Weights of a small GPT-style language model, trained from scratch on English Wikipedia: 16 layers, tied embeddings.
Each number is 128 + 32 x the weight over its row's rms, rounded and kept within 0 to 255. Layers, rows and columns count from 0. Numbers have three digits each. The size before them is the row's rms in percent of the matrix's.

# layer 6 MLP down (transposed), 640x160, rms 0.0678, rows 243-286, columns 0-159
090:120066155153118102145114152127110119145157097181079127175173160112106182114106117078149123198140126108089110138123167110147106151138091095128142111114133084109100154121106077203106130074212037144091170097154082162183127092166151143181110107125093121123169116144119154148139141207092133103081118168093082145154072194108091143138157128112181149148150136139128156091141125150146069138103132124187093131141084178084114152111088147128128102153129177107114099142103141113142155116179056
090:109136082184174122154197146148154080137148133141121135184153127176115113139075099063106162114177114117142145101160131097146131118145127105172135131107117119201112107085143122065109158085102136136070128163207157140130169188137099149113100128027155077095123091148130129121115094098111131099145121124099159070170132140125104165092118191118099124174096150082128137091195139158177155111161092141115121083089134067152163098139129161120138062128117116151114189170114092107130118195105099
093:146157142167186096150162087196138130123095097136087142107144107146172095169082138131167106131160163119181144110118112125142134127146064090143116150161114093081086082160102118148145148172130137186141203092166101143111138150188171101132141117155130117110137135087150132083136077133172036097078139050194135129103126130145111118133165168099146091113155113109093098162097116048193128106064127155088144127102149123145127132081127060197102121095086136106142115124115143157181160139129167
096:135121112152137093084092088063133135115166082096127128123159144125113112156133131211099083116130100174121135102126183146154099075125185137134113196165089157131090125118147176180148118177119141137158144147145127093117046116115116153144124205086135079103070136145156064158192095162149119157127131188170102108101148100167132142087103140189094117178142148110149075115110133134098163169138050112149152076102130096143178125120098133095132177126168170114119079116086118075145092131165161
105:152142157158135163075112104103225080164152091120103123117139168113128155119131124133125201179159141103116050144090149115148114142088145107147140127142106151129148157162134178167141136095133091077124106121090117114173132162170135155145121131137060133111161132107099155171123112144107095133110078143139134091100106123084084104160161102215130076147183134187113108097071101088154083155069156112094082118132127084181136175150119111128144103153220075094096166110121106147137086200127127
093:190141122068120045158128066157164164124115131105212124141131078150117114198058136150178126182076113143160109175125123121075157128112196103123124115082096126195089092131055096129102121155100093166196136115092111158085096113112157114146143090121121109142187122175133123187135137136102154131170155186136154078133178143141133125137126122149143143139141149107097119106115065068066139170129097124123118170129127135135097076107109149132131124149183107118088137167132136158147124076139075
110:121145151182103097112138111132127174095116142145118133093135097143114093126179059122119158116151186140187123107017154122149163110146168148144152095084115081091118094080111156075133155103132100102138115161134136199158158115107106174151171158090125119144109126118099114144140171111149145091085117176140156107194131102111110140153191123086140113043156171093167125129104104145138150052193129173150181138112067110154137113116159060164098110140066142122173149107120194119123121099111098
096:105081117180090121110116154082132107080152196141188066091175106168131087115145152130147199157129113136136082151136108094072155103156122169181175095149164124121171150170124048120129080087147078129079090133103207114125144154124136138131138115120197125129123103111178154076135101129141146074114105131082081067163115205131164159148107169111151197144106156120105121136129100132106118118115076134145157087085178123135123142129052154130111128124161148136182126139121176074130151115123108
094:084218142113166157113159151170123147130112106107186125151103109172163113137097106167191114138126169121068153086129167102091116144138124097099114170148141078159155107154103107145112111124121087084090162129151121177098090113124120090113161143139090189131079161133154166150070123110117175122112180140098094104151100081103165125115126152119110083119102179150105117141100119120160127119079129100118074149096142200084144191080174119101102161148074128143143165111212077184173110048137144
100:091106130140145156182111167135116171124176206177131154150095175145111114098089107119119121154109120036150142151096124158125130101126132106105106089149154156181133058153129150121101076089162146121095053093119088123139131114093112118092118195173117136117131144109182076196153134114129146151113177147156123174142198148144078075085083128166116104158121149092165091121107106128153155104114147098127115063149178144074119116186059121130188110143161141102081154104175164125111185142125107
099:150199178180091130131100157131145122145137125125145128181082138175083180198166146153111103087153158091166125163158120160115172124154099105086153115130147151116115174140115138165102174127210101086136069154089122110140131108113128112108141173109114099171099121093122106136156127063092114120131090135118195078083180085099134085124163116162140104127141092111125140186083119106123126105134099074070194162088092119108080123166172125159093079152099132194158161105130087173183102091134102
098:176159092123158152096110106184156111136126134139127122124102112162135120085108101152137113138118135110120130076068143160114115126124069203098054114091093060108094116056167154063108189135142118148103142123123128159108159128145162116108103186098120151084156140121162125125103124146109164163138195086128160169131117103134101145120178113130113079162116139104076179139121068049122136113102204199153166117116140156129143174123107210125115165083075124100103167173118149084199130127129139
097:131125158129117113171099112081150125116114143227157079157135169144126136076106125117093134054145111143098171130066107148140089114099137109123063167169068167169120069146120125134170130121122121147089184104113151152155204160053176110137165116122173127093074153114143144064078073082166155086179124125106119111161108122142144125150077161166079151117168143146141092161133124075122123126110126104139185114158179158108147128179109092117096186168158153095135142076126158132108152143085145
106:125107145173135112153118097165111104071192132064107087101106022141124111085103146176146155150127123156075147111143099094143126152132110141164128130154204086146100131080134135176091132144115224127160113117166097128204130112147066148133180154154147051117097136128124144087095142136133154169103167096108130157111134139124130190117104145088143113144131138106176124144113112125158133079146118096145136120101187149105194075114105182081168092138161182123092088120166084166087118116132083
095:142127112175110115117143103100119129157138138111132101153124084165119064109166078124069110129135093093122185129141127125170150086164104102120108141084101138071176095106148119135084157129105181143112098093138132164181046136146139085147114157197115090100188106113156122142126141075202139163064199113115128155152123092146173125078137111073107178154143119129138174140113155164151125156121148148130119087102046153146155124150089110092182110135154067113082127098149117163200190185124104
097:136161152206201154062140193186192080096108067107125164088116113135141072081093108042147106121113092091104099135175123121130163102081105066170168110159103099110143110112158106158163169135122121155100092134109131110079111143131115180160087095191130115127157168073130175139160096122127086190094159142071144141088098068168104135124120073133141197163120149165141168110157155099080114107150142147140111130146131157119141136092136147086108132112104122171126122118131153128142135160090153
100:154101094123067188128097159139082129124096141148087121120080140117156128147145122075119179137137143168130075129125110101154150122086090070117187156142136144100105126111110096167108111148105174122199157112158179116098152107150123167166192087135156112088095111118153132185117102109149115170126115135156174212086133177131136065138098124174140105099129086097157080122156142054152137141134118133136094108128150029069148138168089143151150151115165083111163089172040126162149085145108137
102:071093125087122128121171158066137141104123147167127134130156089162160152057192155136125132173176140130148085110129088092126098126148147140169126119187133167105156122076125125143113148122124105128103063103127096093114178105183070194168105100173143110144096159162142112120148128140138063084081122080161077110096100116122097172100070130158165110073144117139160104133163122105095141119172112121159114125114139130168145125060088138095173160190118182113154066201192120146082166141164154
105:151163122058155140077129110124134106178130127064097162152097100162141186102151111136123166139128153131136161114162157193153169160142155085151130109113145132137112162101193155104193177165110118079082084208129086139165121115137120176094135145121139097108186135115140149166096070141092135121141084207155165059087098121081110132078135064146153083103125143177132106134092077151143121137102123067112081134140059147081102144156125129117069134084114124132153140081149081148110156131145149
109:120137119145102157126169128213130154164107124158146136080122121114090061146106213116086200189090201139083145167115136170073070146093097114158184165099097077144170165076137174121110131063080094139071170110137122122109155165110103155145109145117154167133122123139176148140136137118069132097089147153130148159107100121137128072162133159143103110122114133153093078071137152125126127105135109097130150085127154170086175076147138133181127151116098159152143099159135147120082122078066083
102:094111128084102139160132145081147171151117086094135203166106103133155115112132086173096112149086113148114096114144166126120098101134144113137114138128093192082100099150120230137141138097134052159101094115163080171146233138112126132116111135135175135156087160120078123183136048124100116134113072131132081113104130136124146150120153124172155078193162088119119136163134081173088108143133111107114122109076158148154143135181156098162143126086147142160123077174159203140107155146119064
105:176143140099120172134071156133152123190123104139107129123120162133147111121095105136126103174167135170198147104129162129166149143115097101141154118141110123178055110109128179065172106164124155115140101069177091166105073071172134119092141159097067125109065114107120117111154141085132050187143086133087139160137089117130141062141101113185108168156162103184146102138096123154088110145115115132110117187065170138116178110118189124147151127138132059149138184165116123139091150064134092
104:130131094143153132132102174162163156190099153141167141134121141133149090064112092097117164137094119138139170118146117132139083147138159126106138157132082148070099068115110122147131166213053151099106100120104102109113078122134167163139063131090131091189165137149119138133146138074194132170151143153130121140158145088061149139167125099137135134158163202092139115096191089132156122154155131107084063066187076116139134115133090130133093119151185111095157090053146180123173075146145123
100:151086114116107198139111146175142126131065129081154099155069074129111177066174193131159177139142110069098147069075127173075091094146176087120093165152194156154087129133111092126117133119140123156177125105091108098095158111162122156171118141191170125117108107107137098127102129123135117146105145158138128152145084068142178173119116099136143151167179149155143155074152121086071101092075132117136091148089110210158130144149094150109153155086141132105117092120100181147154191123109104
103:077156161142153094137059143121083159136116097216101162162070146155110136127154164098101123170088075136125142194170103117117110165149154124115079097138095117096073098117157205092121115130165130154119156157096110114148136146131154163122179115088176138183118174104108102139112099040124098093135188151094124124122180139126143189115101124137159101136124152080098153135140111071122112154089054111109073172171114085149094108151156148094152139125122167184162170124096144096126077184129136
111:152094080118104139110120132083109152138203119155121205147140100122116144167134166129080145176076162108152138182133161115134085104124120131173149139096160090139156171059162115112151132144170120115092117132136177123175114126151038141085171110152119131112175098138088067150138090180074089095141111150128096128154195148178104126158104118069135130089090087107142163061125091168126108125134118147171245153098116134084089119106093150082112115119113168138151191115116146130131116123162131
100:148079159089097095124064110118089163168141118102134210068127164103174161186189168138056125168107140093078086121091143087142156105077140081095086131103125110176114125173097144181117109086087139103060091142123108109076134095152103127124099125167140088122155143164118108156119081133131187151150151081153121147138137154205072141127155151159138133142147103104133159147183152145106131152141108091130132138114121099069163133125150095201187138167088090162178114156134114081143167127116118
085:102074108137169179159144178166158135095112162101078117130128152116152120125135131135132086219132181099178100099150106114112117163129117139109098121149096155134083149120157079131126130100127075150147133158091170100156107080117194093104194157175075121111133135190104150160129107180109066096079143157172103099121155161193118099084188106111113143185078110173122139138105099159153114128084129158120141114121112112145109077154104188118154180086103119122085026099140107146137122154179116
102:126115141131166101122147156183082135146105128153115111156155154188142066135117141075105077032109155094189073041107077172113121105122144107159154104157128124126122115162169157130156167149200112083086098120126134174098164156130089109213138160158113155121153154118118168114140135104130099084103110116138136155114115125126125127107122197068120148137122161079189138107164098122145091119094102092072118090178169082125109143093129123166099104125099169158157104186124152091126184092152183
120:137124151135149140087082133089167132074118040122097124143056153134089129142124152085137115178183163135191151100121110136158123109139061144191158149148157152082144156079156180155211170110197114082130161118130085117110138118166091140097113152131156154065092153042122152130146101121113093123107140120113175120128130146169123129097172161109202068092125132151093088079089148110087173079108105114133132164173124138141125130095136161102159130132102099077134112127121124178157137080165165
106:109125066162146168108115128097073110133056131121157154092152172159106167163173145167146131111119090109119095076124168125128070142103112096088113147143114090080117123085131165138122065090173209139162129118169176132168089076080160124143131144162146139178150113104119182118089134130162141138105152125144155169154148126075148135194136124164142142177171153078095102146170130174146150085142076108156186118109165055148185163089078090080101138106099123130133113103177175108096082134142113
106:138119170130146212139117156104123113142119115127143152145160116162096159110144050133099146163118161170130032102173160142132111209195099140117173089139118134063135114065149131096143146111155170104118148081123148145112153154116032175134092192117107191124139072093147112130143162126140164178163044141182137121098138058114132054122145113117096099113110148140128106098167177088157135072120138127121130129136101074085162105111109155112096161119135109114115142107107168142134118119160157
099:074141128122131131168166097155161129134105105161095134152052133165149117127132139102126104144147157126093115092132137146187155110088129142191097122198087137190057154126148125050171118156178151072085124129105149133103108123104095087175064156092111087098118166142045133151114147117114078134125175149201119128100108130101054101174111129140168103107171094119097141117167124131093181152147124119135124093119177068127103123111142115164178116188089094127086156129123132162167199128172138
097:049168118137152145176150071094134129102173104098127140124150162131109138128106143151159101168173145109104173173143146139080128113169108174065147111058144147146107203107144112123142080125064118175093103111116139130164126158103124147098208163026140097140110143145103132161086162140121127142160137093079163172088144200137131092114109130101137053120131139131103112069130115156121133133087105120195101135053165199136139139106123116072106134149126135196118108157080146121122147125110157
094:143141143134139123130121103212136126132211108122084154196122097128064113117133151172139136130127120165125110162141097140102151218134137148192123122124121057101127120143171148124106102106105090146108163145130068133161125082120164118186127079141124155138177111150150157152110100085147119108118116148111085086106140114169163069042152101079099081177118051110126142143118156066101070112164121144088115151123139094189115142131118151130216098172092140128088112155098164079174140149123115
101:104104119071078186161155123109118158157138127154119138109085130120178095162038128142133119078127128124116096082106112108079129157138118120141086127155103113187149142124159179077104083143119090105188115125127125094091154164116126193171146175107198089111183138131159120088098087200163175141157115170161144126093141105139146108165098215066153091146137113143097122100133058139122152155166095156067139112131156170098100124164180137137122100076127094119150109161180110112097171097157110
093:112094179100118119188138083110161137165162098068076087139103147136142108082147169125106124195096142132123146163131133129181141094108144120114196104132117127075118135145116089154178095103112095129137079067127139149132147164148132145110122117130143122163171127174074162168160102111139089163127155094109105082165157151090104154089103118181108083193168087135169135086147114113132085159141109172179165040133182137171120084173122088127090099173105157143099047201123126156120156139098093
118:127152128096134066142105117084197072064150097121103149162136125120119135139112130159122104138078088103160170137131166195105110143132080125090156187117097142118154128100132122133190133180132196143176091123157128152146097083133099107113064132136101079053201190163140108151140145138108203099102095140160199159192123156145133111108146083072088173111142157118103124088151068173145134132103112090135141191177090119118112150095157157151168148104089124119072148097136121127112123147116113
108:114152155117121133113117148172115084181121157148098090152148087173164148123138147125145106074156096120129139063100056099150097129101089138186183139157131149092147116130166159100168156090093149144047152110135090138131163126147130082186116136137089145090120148107167160105151149067099151126144075092114153099165094141190112094141099122155164111210115081153185147088075129124156093106040151144138090156152179202151129141119155145179132083147069104158103096086134099144095137144131115
104:177144128171078181123140120131099166144121161071154173118099051085135118142153102139109095124071137170141124102163112119155174109108159128089127136142205138104157128126132081089103112129136110100117107146162127054109063136161108176079092160112108139090122162152126124128145105124148109170255144149127117133112120155099184121190135106114093089184136143155130117133111112157068086195126115146089117105174072143103113169168166130133209156140119141103131141172127098123105079107105080
093:136131114093120119117122136111095113175128055219116134135153091140120085030172108165084152098162099110077098134097109120128153107061184166094110095135116139107133135173167113084087119127168198158120166102060132154116140178094101068196126136155149154164145100111127126107088163202117105050144138104159145169117146120174141082119146184076150160130128123129113131167121080103134136163170182154152170117103142111109130146180135109132175108125100129085141154147105114106068151134124115
098:075124129145197174165157124069107127095184122144110131182110134105060072186142155163148081132146123173106115144116152143138086101176109117107112146167184135140101189117065094168108114123175132045154143128153096167117214159117162111155128134133090143120109147131083178103143108102131112109130143122146118138132097082097114131121162129093131137072183124142119081120128097073050096169150125131120128174085150138101166128101131165112184166177066148123115107156040132130143134134167097
107:092108127163176120154157171089051118150095102130202105181179106134070132168159152133163098110147141037080126163136135100157108086140119177117129139153157070113111118177139152172116106096113105159186134148080132179155122109058101084085157146125147145113095133186122181129121075120072151133111135129123110059127109122118169172114112112095114154140103113145101131184117103157123117179111161092199175149099177111118132113116153110138188106147127149110067142095150103182123093163114083
101:142120125086115158090187147127160075133123168146148091147119214187129057092147112136129073132154145056151157197126123154127132118129108158103163160149119104100135147104144141081095144124110127166066117168134091144155111100176173135158162112187104114111178174200138132094133097089178117163105124090150111114105178080150147097143148158120169121184103134149166092114156106069115158149125090084119153148109090144161164150083148123043074057139113100129091122175125137129116127068129109
# layer 6 MLP up, 640x160, rms 0.0681, rows 244-287, columns 0-159
096:154136124147142146112105063049129120155131110133134067068143102103162086145113110104130120170119158097162130136083096184154101139102147166167121147110116153142082177121077120143143085107146176168147087149154174170095127115162121136119127180138105152166105108188080144144150168184144126183055070098130139122114109098152108081089157114119115112133127067143101127157087173150110176130201189096160111207137135099105070089104103103159060102111070126151142139155103127156096094097152158
097:187166100076102107147077162142061137125168104149130152101115149056125165099079133138129091121144160114157113090166128102169078096107143117143121120134133133168111178146080109117166117092132132131127123112093156124163141082155150150141139110139074101145076146153188166121166225135154090110109078172170147156117154164126139174182078114081118127169086196099139077127167132151105121178161160178118185053114100068141112151119097167115129134072109064123082129152109114117158156140153130
099:114207143119073144107132150163087174134156107123124091151112068100160151049095139172170146112159134121176127181141127082118105121100076151167137099161089098166163142133105120135102135054113177123168102109117165064158106136131085129204132103116140106123087127179102102083124100140102153183139168115136184065161101107123144157192169183097160109050135123121168181147132155134125131128102181135186162149106132135070066107152116122148132084102110199124113138130122145114149111124104145
106:127084168190153106102093205127137150110068145132156073182112096087111186117102132097096174080130157145121143121095152166096107098158076195100083086155143139169131138084072103123136112153086162108181165093124166123115161087129060124126143099142133155186106127183174104125156060166125154162136121120096134083082110116156105133106166121084155160128168101122141115116178104188097128136106125127119167099171112154176131136055139183179107165152114166147159058145116145165132125116140119
098:089127110150089208131134171153126103096151101125083129131121061138129108114129103124128127099090116073134126155130137106131124147126108176175151111109108185128138096167194127131094144102099127115126110101137158120102205122096110163113134116138056183163108170144178161148164182161128181146134112121052107118135067112133035136168098114181187157140129135129149143205147160147216121114090108126143126161100096173114151131137226134112124167084113121181136163094127086107133107107097147
106:151080089132096104134111129123158161159133059135091092139158082158148102208083090189139133093130138091128123107135117067145166138158139131118211120085083145186140140066107159125140125128156168072124183124126128124128155120092115168181106140113118100159122117076161080161147156070119117131176127157107134126102143140176163122132169173193105171127203084085094106137189178092118125080085133112103140110092092140111179116089094189171123153125129167106097131134125086068130165123157120
101:161183092095113154115184165119177166077070095136112146130142185105147114151085071087116088084183108124117171104077098178148135086150142107134121121091064116110122150057159202173142070133170115131158137120191113115129122206164125121145131129146093164163116104097089151103115099125166167168108157161094093113115183125117085181136167116122127111071172074157147147127125092101128137081145143148179126060123163125129125123118090094131185121192158144091130115123122154149112076139133091
097:113095166105181108067124134130113104125067183157125090071053142121134122141052105166125113184217145084086149131134109106067123145189162178160189118123176115206119063147177127113152090095147148114106154098160169191163144190123158136151100145143096117085158104118108137136140089150093140145097133071147116168147129126123115087152153130122146109163157104114083113115134161141126122047088115163134135083144126128156134152113147180124187102121119154105184086139150120151108111134115172
107:149137106131161160130151153112163159153149097081076083149099195150185149109165128033089164114138128117136175103125157050180146096098077148153168134085137099099107119151084153153148126171127132112180124129127179091108123140157145104153082085135138132152148167082162147097143123069162076194143146161066128099113073110061141096122086140146133139134216095137119126160114121170106128113121144105170118135150095075122135108159186168103115116089130074142182187151085101128112160114118111
096:124081086108147112079160102133127114109161224055125129100122136143149099088077116194148134119132135138114113091176149137087141147189165150102110191149142108167170116113183101141107065131152160124156189111158149126119118180079173125104144063104094202138141133105131123039116133153110109144114124135125122139152130134150090078136130178151115130160148157134203135092128091081078077112143099136142137115128120129106103137124168135108139172142111066152146090050150166173065101166092111
096:094138124104141132150071152075062129131133188124166100084148174133120156151091087056118177120126143115190124146132115134128116109090212101139148143152143177096179164148114090102138067122071101154162078135139102107137125149146105102163170166119125103155120134131071119105163136151133218096137110147114141137104154138202116124067083032123078131141131111137157064107130164104079183101140094143078094184138125145141122071145142103108139175157144150116149144133134153152145173109135071
098:116102109138081145108126154109092165082158056082149129119164120142093090166139179143135127215109119177148131166070102067124096117129087138148143040091131110179149094088146115115156139179155090117171124159134120065158078135154129157097119093089118116184194135139147176139166154152110087140053104125134192155124167128139091161149149139083188119142124139104101155120123130067120139080063116121114089115105085123148109086115167175135151081084151100114142144155162162099110073114123120
103:173131124104122079127148157092132108129134085147154150200114110145123147119099124102129181172105110105135076147132141111066162122091185181101106137173090089151158135165127193184064153099096161092092132146144111173147069142111100075066107186154082078145111167127149121094113122176131112141163150210119122119094176108148128139099149133062199168122116119171115126075173153113113161164123106135111087139125137137107101064100134158138110140102138141219085112088145135142114091110118070
091:114133174075168125166138135162166148125123121072153109144106116126161107181121153115190144075131129142128102151121091128087100141119157076159132076144193134159103179119054119150165136147071093121239180168160155096086180127119143185089121058154109120129061135124075171113114141139076139159105092121080104110075125182075111172129042081127119125100117145121132162138078150101143118121121143088160118110133124122101131157151151128154125118142073134146167079145125108132080069134133121
100:142113130134129095102136160127147103145066146118111183102098105090138165138081097108078081085139141096118150133150126153158072122092118132129166158140137125109134138098114205146110151096115133110123087110150089072127101163105158105158065151133127097065128107151112113194186165148098165152168080136132155124125128164156104097136096102100105202194076162161137175176181156110128067116150165128168047175167166105126129113127087165154210078155186159098106167104164101144134122121116092
103:086147100112121113092152152103097177119134152121206136121124141133156123073118101098078119098082137069104154125179103083172121124131132186108131163119147114196162113109111129116116138157112107123070112121085139122192084160112098110139096169167133107184126167168148088074112099166148086145175111124121129066166125118164162100182143157069106119100143191156115165160176138112143103089154099106115133194175097174126091067116163153057215146067119107121155086130172118133120106133106110
103:136176125105105157143134086109122107132127187152151096094167112057083125136087035125077129117118132139079145136193111155132157176052170074091100154122125102182178141087100079141064122103123133114146192120158126188098154116120117069132123105119148105103146112147160161079114098125075152093159081139182119124117098143120129217174090130156137144102074121103112136133097154185102105105123117154119166108105125151143159149159117181150168090129180080153113134146150142114128166134105203
103:132102135115155156180124155046173165139122114126112107135148121134129124140136100146179156183135096066194129115110158097131218119136178188120201110126075104184170159122157105101146058111170098144073066144125170147154137138109169133143096087161126132097122166133102128088101097212122210118156098137081162157131136110117132117127115170094109186102097070132140089119123165133178130132158099130152101175117157151077118124166134111130079110108108103091114150088077167118142146154129085
099:115115102124068129175095061152100160181057109216105156099172109117149123116118134175153136124144117121148144192150093190155112076151122080129165138133136138135118106096164037116108125066074149180124094145177143157155151158118146179163139127151178126141185160127133180110169142134126084147088159142165156131150203114071120143130114080053125150165114130105113165131105122165106152141099093083131146102105141055125114146096099147155138136112133191068164128108130107135123124142103081
098:161110139099187118162104130135093182162127142129158147130081153157088135137104166093159128149094153070145073064110167184165214177100085123169113133096078132103135124098118125150103096140167112170139165059111153128121098111113095169124102132119109102169161141145110166135139157091088111053107117166156139124109119100159132124141091120100095199112153134155128126179124078159121092123128176128117084098131038147140104188124090135115126093178091055086140138117129175069105104092131066
105:142096092134152133123142135157110147052137069127124127138121094125092144112116131170083176164150117131153122194133154124107151103104120091113138077094077137196105180141161112094163111141082102143145218146125091128128103081139162092152153125092061160139108090105109120156142129110100178125124140176137161176120146103158086128127139135141100135128194126131108103167040185177077133112114131162154137153121071150190160106155199134127116095121157129110111133092170126214085148099141216
102:119072189160131155136124164129087136132176180150168128089133060063177109074100141115113104154109152117127115158139176133164129106127118124156138183174119174120144109132097135155164133143107147164067120091160145199197094129133125148114125088108144116062171092118088141108186110135102142109203111139110141168137160101113094111075189090156176123132091113160131098165093089108191083110114133145079131162128124096132153175175191155071128178126147105109095153150099093168066119109100132
099:108113125089150207100133154118149196082148153158175133127159107097109124102132115149175110132056135108092127132145100171132131114083115155137094111100187115144135169161138169129137121102126144180147107093082153150157079179123143073083123076065156099101093149128118112145158160166160159131190189138144107083122188142150095089089146084127043139113156172147123139110092124134107152157126149206081073132158158148176084100145110079163106153115119175129137091189116073144093151101169121
095:146205117135141100105075086168104118152182121165117130110156158091101154109119101131064161160188117132113158119160192120075135131112172178126088166097095114191053186126157158153127132112053145147086152139126083158165147121183180203114154136115171140135148099121117132135096219089108069133165178168123124158118141146135125155141095114167120139158121109110127101141116115083110031129116135116106110098118095137079142119108123113131112108112152081071147124154193146147126145169093155
103:126132132174140114186144171111185129118134168086111149145177112159137107147115175143148117108169115141078149192097116118170206173081140101142132120138095183010153102109143056163132129117169133107045100132159140117134138140098136134143145110138087125125134141089114092123129129181082199198118128161159077163065147093169122150074134135114156117145105108122132131160136101119150125103129075148068109074098123135139150130107097125116114097110133106059127124102154075120066057146097132
098:034158108166138147093138132129094092116125150135096091139125126171153186165093118154127168084161158140100113167131123141175117117122061132122139140123117053133118091106195101175094111069149188067100149090103204114163186151114130134148150095174161141100160105124124152098130118098168178121139085199151118158156125140125104108128085119105135116112137131188145140095144095103180157117101195132105068129153165160093118091159132140053167098174105144160136141137052082112110106127090123
092:183156146077078110117082201114086113134160197089119161096103153096161114153134089129167107135144119130121119147095117087201151172164106095143127169103145164137122082120090156135138099109097106114154184125177178100140133104122138104098065192231144089107082150111125093164123128146105172140131105118109111142095144153120077169155090122119171122115159041161109157107161203167120170122064145130135131097048128098128133143163160122134156132140113083109140142067149142111141149107151095
101:142104120102187134165112110096071113133150121119151171132142131087101146138070097102179102142159103124150151082105150091147140139183181071121152146109129111118143212121151182168152119090151091113142133077109125109095192051141191151137110118127130116117146179131117159133198138121062121056178169136196120077132167134108166089162040142143113150161114144119150091132123189104156110102110090148127110138175141116126181171094156150122104135184149188103107103116149104125108083119089100
119:093154120102174145164099107119144124109072157194088125104109110103156123082099162119115172107115155166179173178145121058115185108067149179127154157105127110103138150140092142132172098157146140147135198155182099156076136153187163132117182078095089110155125166139125147168167098095202148135180122102147116113094107139098140103173054084079112180107077144130148179079154091107157122131097135134131116114118145089128190073131116136109110079111166118154101100133166124070093150176135131
102:097097206087141127183180127119141122122131080089207097126152104133139145142111101094094171128115196135168109180088088126168108110113145123155103160196129160096195119127119121113114148104150102162131089173076129117077121117142111148118094097127114098077122192105130103076144080152132185157126154150170132050112095076144142130143199148082127111100080099145140178059148157094113129130140100121084101150183160088128089130130174181093160160081108133137163126149076094143111105134108155
103:091128129191142113122145128147146104191119132150147186145109084108085080121077131113121142083081113096076171130079166143123090104072074106134202130096105132120096114119109124102140085160160134042127141121139104145070144120103115140177114123112159128090169133160134094116122127129063160159177118157100146152156114079208112129107061144111144125161118131088166156199132162130112147168080141108098103123167163159155124135164120175224147106123112108146164081128042139097082107151136120
102:151137114120083140092159139107086111079193131084148137089151142120144170117149137149117120145154113140183110153179158101075119119123251148142151208052035122104173142163104114172117103082108156155135081097117107141190098108112126140110168137175138130169130135123186122106100126165131150156166073157141108126083095126097126096090111105154139153161158146121097082126066153088119084098124088117166097122097170175132106115140088140163154116111165087192154094160130157133113078132102130
101:153106133114092138125129090130183097166160143134087096160162081148203142093110118132142157087114177089124141155121109121159171116181139114175138178118121201104132151134144103097113153138119113085129132200120155163107099057102123071116143155170129106203115129093126113101147087151126077117097149210169071120138158132132138095141118164185090086147107176137134067134144143086146188069127119133075112111111122070111098131137179145196158108068108105060119130147119069116167107121102131
093:153102069079039139145132158113110163063109148115094110102208147117185115138114123098124123161133107127144138112140107087101114082195102135067097081135113183151123098126110133076158155071120130108141129136134111137116172107095121174109150126147119129094145126142117130103120129110082165136073190100110164125142159145111122123156117192133206119085085176129094042169086135114110125165101124116190098101171103149122126139143155159165080199114196073153168115121196115145108122089130108
095:110175100101166142174178122103132134117100068197078142189147109137097105142153142153047107146113132103163148139200126155097133145114137120127143121085164180141160150128153130094145151125077171114077124139120175135154159164177068097195105149152093111068105109142143121127170150059084061105096094133097106072130094198152147104130123079063119125110174129113139158070179129162149142119121082128127135154142156129063134074137149183126078160154091161136118148109139098131139134108094170
096:161080123122120107089166173102152167162147127130119152141174122120132164117080046155126101075086147118160119147107157131113120170131139153145215061185068135120140125148167097127118150124157138113068148177162164161183146107151109145125152072174089104134118095162099095112159107144110107123208084138139137091166138142149144079171103164129103165118104142128089104119136164118174166122144146125101131165072123173091209153104113152099148082054192170157114136102050126097134135116103113
108:126092150103130173111158161108104153106098093117135177132170120101139171090129142095149097071160088127119075107182128157122119149117199116174102154149109123108121106113062187055174128130146163157127093159155119182147083120137118139149110120148123140125119114124165120120157123145121149175140072130116112094120137117093122129092107132086111128133146176094164125186116081152168096135112057202077203171148138092138105043098155137040160161183146081115106168091108157102066121157084122
107:181148112119161126138109145114117105128101087080089064124145173126117156106113149128115127077175147134209120137097100168130138136156047107132150196133157155140134183119107105126161125098107113146165172122070160109095177148081145075115085124140171123183110160129101141170172104083081148107120132156135120053133131137169155106129135140084137156152115144132142132214092117180085099177139126128114099141088122161059105148145137173139165139152068183169152086041152111102107125130106191
107:093154148135059140059127157093087100130138099159114130178146149115167151138145210122140174123136130095118094175154117100058108158137119152136106120104138122129136078139098189158127090086096164140171076131128094119156046065075106077185164164084150162113073136114082074116140096114119094072098123156120173100088116166216145122113137130169127180165144077086132108153156110178132130129133167128111134097091155187178116151154126092126146142110116149116177147099123093114116167124124167
101:121119110065129137185148141090159152126126198168104139136073123072142082182132165111161124113158143104125145122184121124131073090151158134195132091163147156200178169154100162132141104124103112083164064126128133150139141121122043100145114089115157073107139138139153163126088090168141156145147125108144155139122129112064136122104084119170137117147107141135098125080127115197149182129133160106136063112125079051112093159104107091177102061100164150104109112125134135070139105190054134
091:188069101111084106163157112124169172119076134144105085079083157084125111157107114133116121147145109124170145042115124077113131144124136135167118113112101135120182094141141125138182135176114159192135066135139138177159085116095154161089107136133098139096171130112121107120131164068147162130104114103116146111174130170090135112168081127180155143116113167073168215119113158103178157072117119138140143121111071115191107129190135108183138086076159111166106148073197114117080127078127120
103:135137127153164211118078151113175097107096098137114124103158144152140165116139144126138124151111076149156137098055108078072083159157155145139116081060103141134167143096177175080136145079165123122196154075154160144090150094088143166148123184128064140086119195123162119158155170124123125155155113118175142095096153103154146129147189104106142164124078122136097085159147077120140137152115137116100148141166146122125128112114054162077127114128093114203168153150172139206078121157154164
095:128094179139114113131142180076126135117129171148108147143189152118105094133163147128099163086137119120103204174129116161194108188165115161064131140137139116074140132117141124070149163131142168121124136138095132179162116105129182139176136129155093057110140172087127171186110125150120146166098097185178107138113158100052089114126170083127117125161113139168192103124114149159094180161130121054093083169104056096126156121115130091081152139130097085089116191126141114174096123080111113
100:121049119163137137172160121130160164104118155145100154113105158156084159123112126097170114142159165120186118088105133059151097146153103121142111109105135130154126135128131135236095111108097122120162128113123167141147154187097142073179127145130084116160130078103241115124166134090132170166155045131122143067158108128168096117185094151105117126116108096156132122155128079164129161107121158143137110171115146101100118089136126149151116170133095129060077076087202055157172131133125139